From a checkpoint of a small transformer trained on Wikipedia.
Size: 12 layers, vocabulary 8192.
Architecture: learned positions, no biases in attention or MLP, tied embeddings.
Each number is 128 + 32 x the weight over the matrix's rms, rounded and kept within 0 to 255. Layers, rows and columns count from 0. Numbers have three digits each.

# layer 4 MLP down, 64x192, rms 0.309, rows 0-63, columns 96-191
131195155118121132124124179094093090131153174127093129125121080139086102089141190175113095124103131133113117107151111092081160157107182130066134132136142105160114094135146136092203119069091207119137103127115115179122157094113060090173135083131112108141084175086080133101090049133101123115
165124085151173069153148152188149131131121111141131176126126152096084092165098135130177148130128111114159096155125145109145105120106176197127133085169106136117060159088172168133130159121084125133114123085141159109143116140118111099146152165200168183156130121097035185161183162156114093075
093177129118143157137152080151088176150149106104142125158160093141048072156105113158172141125107144176130170135126126152114160121123051079125096117187135140143169147067147132154170205126152068143166149072109132107068141115162136122114180105170096149119154091065159115126125151190121051184
108138148139137140119120113164123101096128152176107134107158127115122089101077128138112117092152152138138120080129097129117093130191093104124099122142147105124086134130119134068138144141146095119120127108138091174113062083049131115133133171125138091084153108154142154146170155092092200128
144139191165125139145123121111117161162064078169100115137171091135133068104053082082152148129161117132133179128150139074187169089146144163165117129137118197180083178128196056181105102138107081120173151140179109182125102116093124152168147116153126137107132149163158125095189159153135134118
125241141160125118079151138144090158155145163116128161130138180102123147126179107111159178081128120117165091150196100204163161143113124122161151119162147121136043160174177110206082126153149123150085122135145119152148096168165132139119137136134113156106122114142092162119130178163181189143
105090166138095152198067156168135203099171098105126070144167089114125154071141089204098135142141123199145079030120159126157214106172125141164123113126130064083091148148133115142174149077137159118115159150160063092168100114122129144101140146133038094119113208130127154152099138094106116183
124153144130108144073112131137131156204125140095134083173140130107112159120161095104119114171123128137095130132226108146132140068098112088170099092138116154168170161165116136161083108114098063162132158187125160150172120132128150129142190126174170121155084123157175104139099177108154223092
152145118150139163180120097103118124082108087171136175127135136056107108126099129097094104141102122169101071099152126162141151095123165174178130109102113115141066120128134106165155141150089170092122160173152134178158119180079134147127167101151199120127183093147053113147162109126137168081
156065154068137127118191096099174111089167145136057071150102088151154126082126191119098107084098134088170124084034144176114134162154115141102098154124167107145158117138125135116161119086091105181101083141126120171092134109129127098163129134113054127121158146134116182088135105118110091150
156159134095093109119132110148143188074121071130069129100082106128156146138125161115091095085146102162142140061131097142143082125107113150122122132123070138134187115132138150064103146115035140173111091096079108166190127133110121099120145146149199148069122115082163160135164098156085133126
110189110130096101147117126142172143134147092106127142083126117118129144107091147094082139125151091186157130057101194132131117150104122105173118135122112113123198107089104111163097147147119129131132160095122169130126175130150131129098146140191091123095131135100162088158138150098141170115
114140114118116151132152108130121111116106150148149139143132090120152106167122073179129148138138120090100113071168092148133153135149171134099200094062113092101102101099175143113132170174115102095163127117120153175110115198130102156142142125172175128123141149101165110170104131151106096153
051106127106180099144195161165162125130107141131067221133110075067150114140196096144117138142142120117109152099152078155110113137099143149119078138146153112122083141192130190134167103113186109126134108082130173133121114114134115152081093109211125129083164139089119163136186125068092153153
152132123144145156067103146079090151116133156138108059164128095158136117126095122101168141132110139115090117136088141117091158140140138166123153129193129146102112142150076091175138101107098159149125106143157086179049155160162108145084126097074105145110160062070108164102123116054107130069
075175139124161103118158155128145119076125108155144166104096143101150066108115159172147106156186083107110082130112158126092127120124125095111108155183115120156167087108122131122112187085204076106123124107113195132101136176164101102077124153140114076062139051093137165144181149149125077137
115145182126153163184059059079105197142166126104117089075118146110128093178131099164166084118139154073054160083137190147106091105174118121080088149045157194213181131177072081121108050154154097141126096185114102149146158111119134088086116078120104081131162025115120146147106123183084100113
090109123133089180144115129131101157103103137165127098110141072136131158146106145106148158111119138150126120108206156127107106162115244108127131108072131092123127084087108210110193145136084106148134144079089113108210092160156135140152139138153121094145087072145154142172144111159133174159
161108130060121145157174127133116137188171167104143119182169119104118134118114159113151131142137179103075112132102111103105118149163145162139157162178153183096134077107139117090132098194093151141172135195113120205174150102164137124079118149108085154148152126147127154127034119120113104129
137086106097086114142148097103101128137153097123084155103172097093173057147152087124134118138136141173166100168136173127075125122109091155153142116115150097149122128134191144089145174134186077137174111056088152255091128111124084126129135162123084096095156148118114141146133122139111134152
124129110120100167128162125107131150148091150138158076186153117191140053184111089111130195135138090108095176131117108114094134145129106089138123095149113145160120126125161133132106192126091164164146164206138153114126117130147143150107172141094178186141103116118143125140092180072154131099
115124174120179128104117070161142149109089120158100079142140068118142115145105128087133112132149071139141132137170112149123116039138145117107085134120123191163091144133098126140153127174167118131171123120141155178250054118101102158112135153153175133132131149107133142136148125144139065086
129154164123140113079141109112131161117149043090109191093074077177151212143114111165119085139116140159152106112184057199103101187137090126123148149171150085108126144087162135176105154087124158123172127136144080052082139114161090116181097142153178098132140163070111140135106122156170173135
142116122152118164159117157154136128153150148142139187139141113128175056127165122110194127110168174151123116086138144200135152074077141148120237069159101093153096146099105093152137094096128117130098141078154100106122157143145137165111129071160096132165114116049065106144145150116154135078
139144148100185120149132099168107175091155127145080106105109125095137176111101172160121063160099111093126130084112162124105108107138159118142122167139128114164094135121102134148105127149137091134121123125145190124080178055095111137077105115149081101135201118090219124095129112139118113106
209191182114138139100133143188076161136123195111109121106179088146125214135140131156136146132126130141174131080174127171126087141105144132093126088193100068102096108134134221108157098093127058188130100034111112072148147139103103105151125108111106135113156054127056155125137150093116091126
082132135180121156129144067121098136101108131129155193132122166091146015064161100150137123136160172090093122135103116149161137147154104154157123113129096109065171119144141150124135150104118146087174159113131114147138111177116187149187148090133164140112082107147118099150076155189131159186
081144156143140146162147143176106117182116156145141141141161093159118126133134159137165165136121096170125079146135091104133148106118209115144140148161117105142101072156171112118089104130127053187126128156105096149106127135134108138083154072108213178086150123150184157135128136119176140142
076113093107132091154122173076094107150123125145092152128120094084129119108121137103198117082103142137128125099183118166124097140121146142053154102116090107116109092092156128142170164122142117124124093087114145095162099134150086113180128101124107106134137169105114129135108106088139126104
112159149128079123105133146150115189147122076114146103144114093183137100149104163098110147140116141127085185108105087125124138116107128109113189096131131173125132145117155130125136064111135137156130151145135111161156146152133162117123143175131123144130146137107080129143098150133125168093
081095135172139129108114185124094113125131223125104148191131121092114106096154093147089110143107118129127149096176095198123129139061061143135041125137128155102160138176083119097145171091150214151142118228090143082186120127122124145073131170125202115181086156148147125116098108160095226147
098142124133075120178194099128124102102050106133123181115095158123122140058123080145125146119132150185124146145145072098128129106145155085143129119081136090168180118103073120143161155119096113169163161086156161123095139120138161133153148142118087117166105101099139159139114115109126112086
150118138157133125152115122139119087110102146159159118175172126124145105158100130073142190152186101156090088134150105122147183180100191116138136100158061105095146111128118139098127144141146206139160153047168094078203099119139140143065168135157126171126137140150169131139090169125140083097
143064144150116149087111148131111167164144205091109127189156177175097080072096142099183140156137117118121150111123168143168154152117168162142099114114112076149185146117146152119135152103104121145115140184178135118082136123175162221184163116112115121127149084144089156131144157133198109138
146120217123150144178115142129142129143129150128123132145132139186132186083126132136109128105133173071096122129110128122156142099124131170146175135129067171118149124118112127089169119133127117133105125153144083142092140142132170096171081116083128142133108220133177095100100104130135048077
071094103133068079167143142139151133081167102185120147134128152115162044141166106154113150132123104146118165111111150177123161132099080141112104151138128119101029141106153139198125103096158151069138081132141105137158106162115112143119112138111132125107125141108100122140153128099103167101
132094151137095095097105152106169182174117082142122141158156105111169139137148082100109123161180175081130122148141107143137148137157158111184177080108139112093066181111181137092140083097180146121121118097130129094149120124192154136187138143103109107111179141141200224146094151062144126130
118161141079117147173168132193124129115050119090100145148098156102144181148097120109123106132132120125105080068128074140121144189123097153109122159040165084107151127080065077098102168089149144134106113166183133100198108118122113092128134145162132067138094162157172116127136111140133114147
183060171117144144143166046167077128097139152080095124113120157183090119140130142129100118113137084142162148075136119118150119167162121156116109120128076160107120158142107099154108169109101126177150067162131178072143131106140132125117120157098124085147095186159008132154128115164155117139
135125084140152113176142133056112155142140138146148090135145110140117091124151090163126135104160111102086078112196122147156109141130171087107135181136098166102156100081077124081132144144109153148140118132136137138095090117152194120151163125190061134106135127123066168113088135107181144167
128165121115124126105148162168089125118140125148130180140167148093126073107102124113138174163105083130119076127133124097113169139139149125108109110106137149126054140125153065123141124105143117100107151106135083191113104133151128118132128100106083158073130160134126106156098142125117121111
140077138107118084139175123093113189094187150115121167129141099087143148113137164083138148123126136124145155122124139142156106125103110200135089151136104138125138138120128129112120075166062150160136152135141124041123105078162120103128176137108158136153117116091113151169147152108125142090
183140175100135144139099126160117158165156144112100139160114127133165088092129128148126100065116079144186098107173133165102091119121144144036118143177163123116036121132137116137099152116110157117108088142079183072120128093128090133013141126132104111143141218104134110081137102135100205148
126162182116145147041114127088120158096104182155111154117118124095139132177128160079140158095140075156137154110138134180133142182132154134142054110159151125103133163070064184119120132116136127105098081048110127154169105100130116125142096157195166131122183030147134152156042162122113133156
123062159058082118095066149190161126148170157098051138087143122175174140128193109102106103114158134120108108149134134138094084077158047110141057113125114153117139152109123131124152151157126081110094087103101103102062143076093091083135115135140129055057160098138123167081140072163126102109
098145086117138092031104047171146126186138146164082097159121092109158157132115111067110127116117137136095147133147118150161112163112084122130044131081098105155122207130165138087129151101151117183117114166118183138163179108154156176160116125115131116147141077129144118130148134181103106149
121066118122096121038130126154112170180160206137111123093153109209134120090144081175129154186132122138119139081137129054175144145116077097099155141124134106151210138142207164128191101079134077152164112189101093101146076104183076107195138151112120135096090066114092146117227159137183133140
105147074127066146131104085122118133115103094133131076155116105108113199085128106086151150121121171125128145124123146103154140135143121140119149165119080128129154160179102068112146117126125123157091174130122174110134068079125112154080184138146088138121137111161132117195166119190080153067
079091089134091068148141151153122184140124103105126164128120091152110088132152113172168140154141147122133163126206115133110151176125145117098136084063163137133117105114135123116118116105183139125109097033139117150085113115125110124143134140151188096100106062102148120122117119117103173134
067172137120149088166164109112135123055070152128083157100100155144124075117171084121091145060150140160173153113192095109103164147150137141149188109137150141101096086136106151161140093102111136123085123110148100129098074121100134096120091123122130140118129131111155139156091158089163139118
114111172112183121131085191117122168128196136121143119106154089128131109141134142130102118155140093105184124096096125165124116144101114072111164155125110132063052132147195129105106141113155183194091119108114134099118161142141133162088137149146174097126104190089131144105093137160111060143
169109098124129107117164096142134135107157133157106121127113112127158155120180095134169124152154148152025137113167152114140129119119102122117156082124128190091080123113101151109130072118139149104112128130145123082054130093125095120116122130166141092106057114116116179087105115132074194135
156121120118097124106169100070117133159154103138091132160149176192131170141119117098118177134138113103161134142185122071100158157160138158126124115119123126140138167159154093094110165072101147116098137216164117189088090122163123100098145110148100119114176237110113185133116117116125140115
074089101130093109114136128165099168103128158112122115140164091162109185149126094161112103175136137139121085132160155098124127108114167160132175116144154130188178113136101108086149153099118093118112152120107112110109139134125148127111129161122128125092099100113037141131190127117129094089
147095139149076113139170150123089184143048126119135136148160101097088060177148078065186159111126061103094093136125144099097181110119151136087100165192115100147098094143145147179093173136179170145134120123080113116078094115137110144090126082100193143090172168104035084151094151102152143112
141198136096116136102160137118128112054148095122121057145167139150128189090146167178114157096115108099086146146159161098098132141166159093085131101182134129104218128109136093132102148123132089131108147124100138162068102120104108144119115079111081157113172135180066099110136136161116136168
162088082139184157171160137146153119158184210118148140153164085188129150115094146157136143109159093162175069109109156133078160096199083142168076113145075136119109119171128190132074180127077093107140143167159127139122153119171163126119136110098145138122147122137104132137075141110128137147
140122102119109136118196073065157157128152144140120107128116132172128181179138168145113107132140148132098113110136099111080096154151052128128125136151167103125034114095023131160153149142204086137133102049139133138128139123140121123126133161106104134109127072120114145150097129140137118094
175189141123094071105115130053108113173126023119092135160147141158104139122158077142102143154110141076108166083109151160141106132126060128138136138115115111156108126205175080104109162148227154099101127223138188194133117099170160174199113138160090099109150192069236170084098115092097120136
109214121071118117150141101165108066102057098114090182125106172076075106101103131145120090108110127080063128119157099126077098174149061128094157161061130104174152126090147100053127139156136091066134118184150125187170148164138116111127086118101130105093158056134096125114122155111131167088
117186145148153153106131119161145120105126179154151126153176102144160090159113173075172138165115116147145156133162135119178192155084083173156103146161109121113097137157080190089117141070116183164173138076146135100115143167195150133130152088129084169118097169097137123187112181108158076133
146120154143111153076167140173141082170122060140115140120115087109145106164111112119144131160145139134163090135110114124153120158141141126166108127105080114080129182152129116139112136066126177158151130117137125119186138108113148170145180139099217128102136175104140102136098157110154112112
078154084149143161127117120153125111120194157116151129105089095140109050149109144128091170165146168109144117163188130143117124196155154100156060149191107101125157120136137166144058143105168122128139144095109150080114181188146169126171156101131083150097091181164162115203063136087179074182
115135067105142147145126156100122139128151085109057159147131123082136132127163105163126060134129117130101078093122117073113108100115134204117149111133133156117093164198105075116113126149117064163097098130089157119120119130153138080161111197141062126087125187117138184132168070164144181158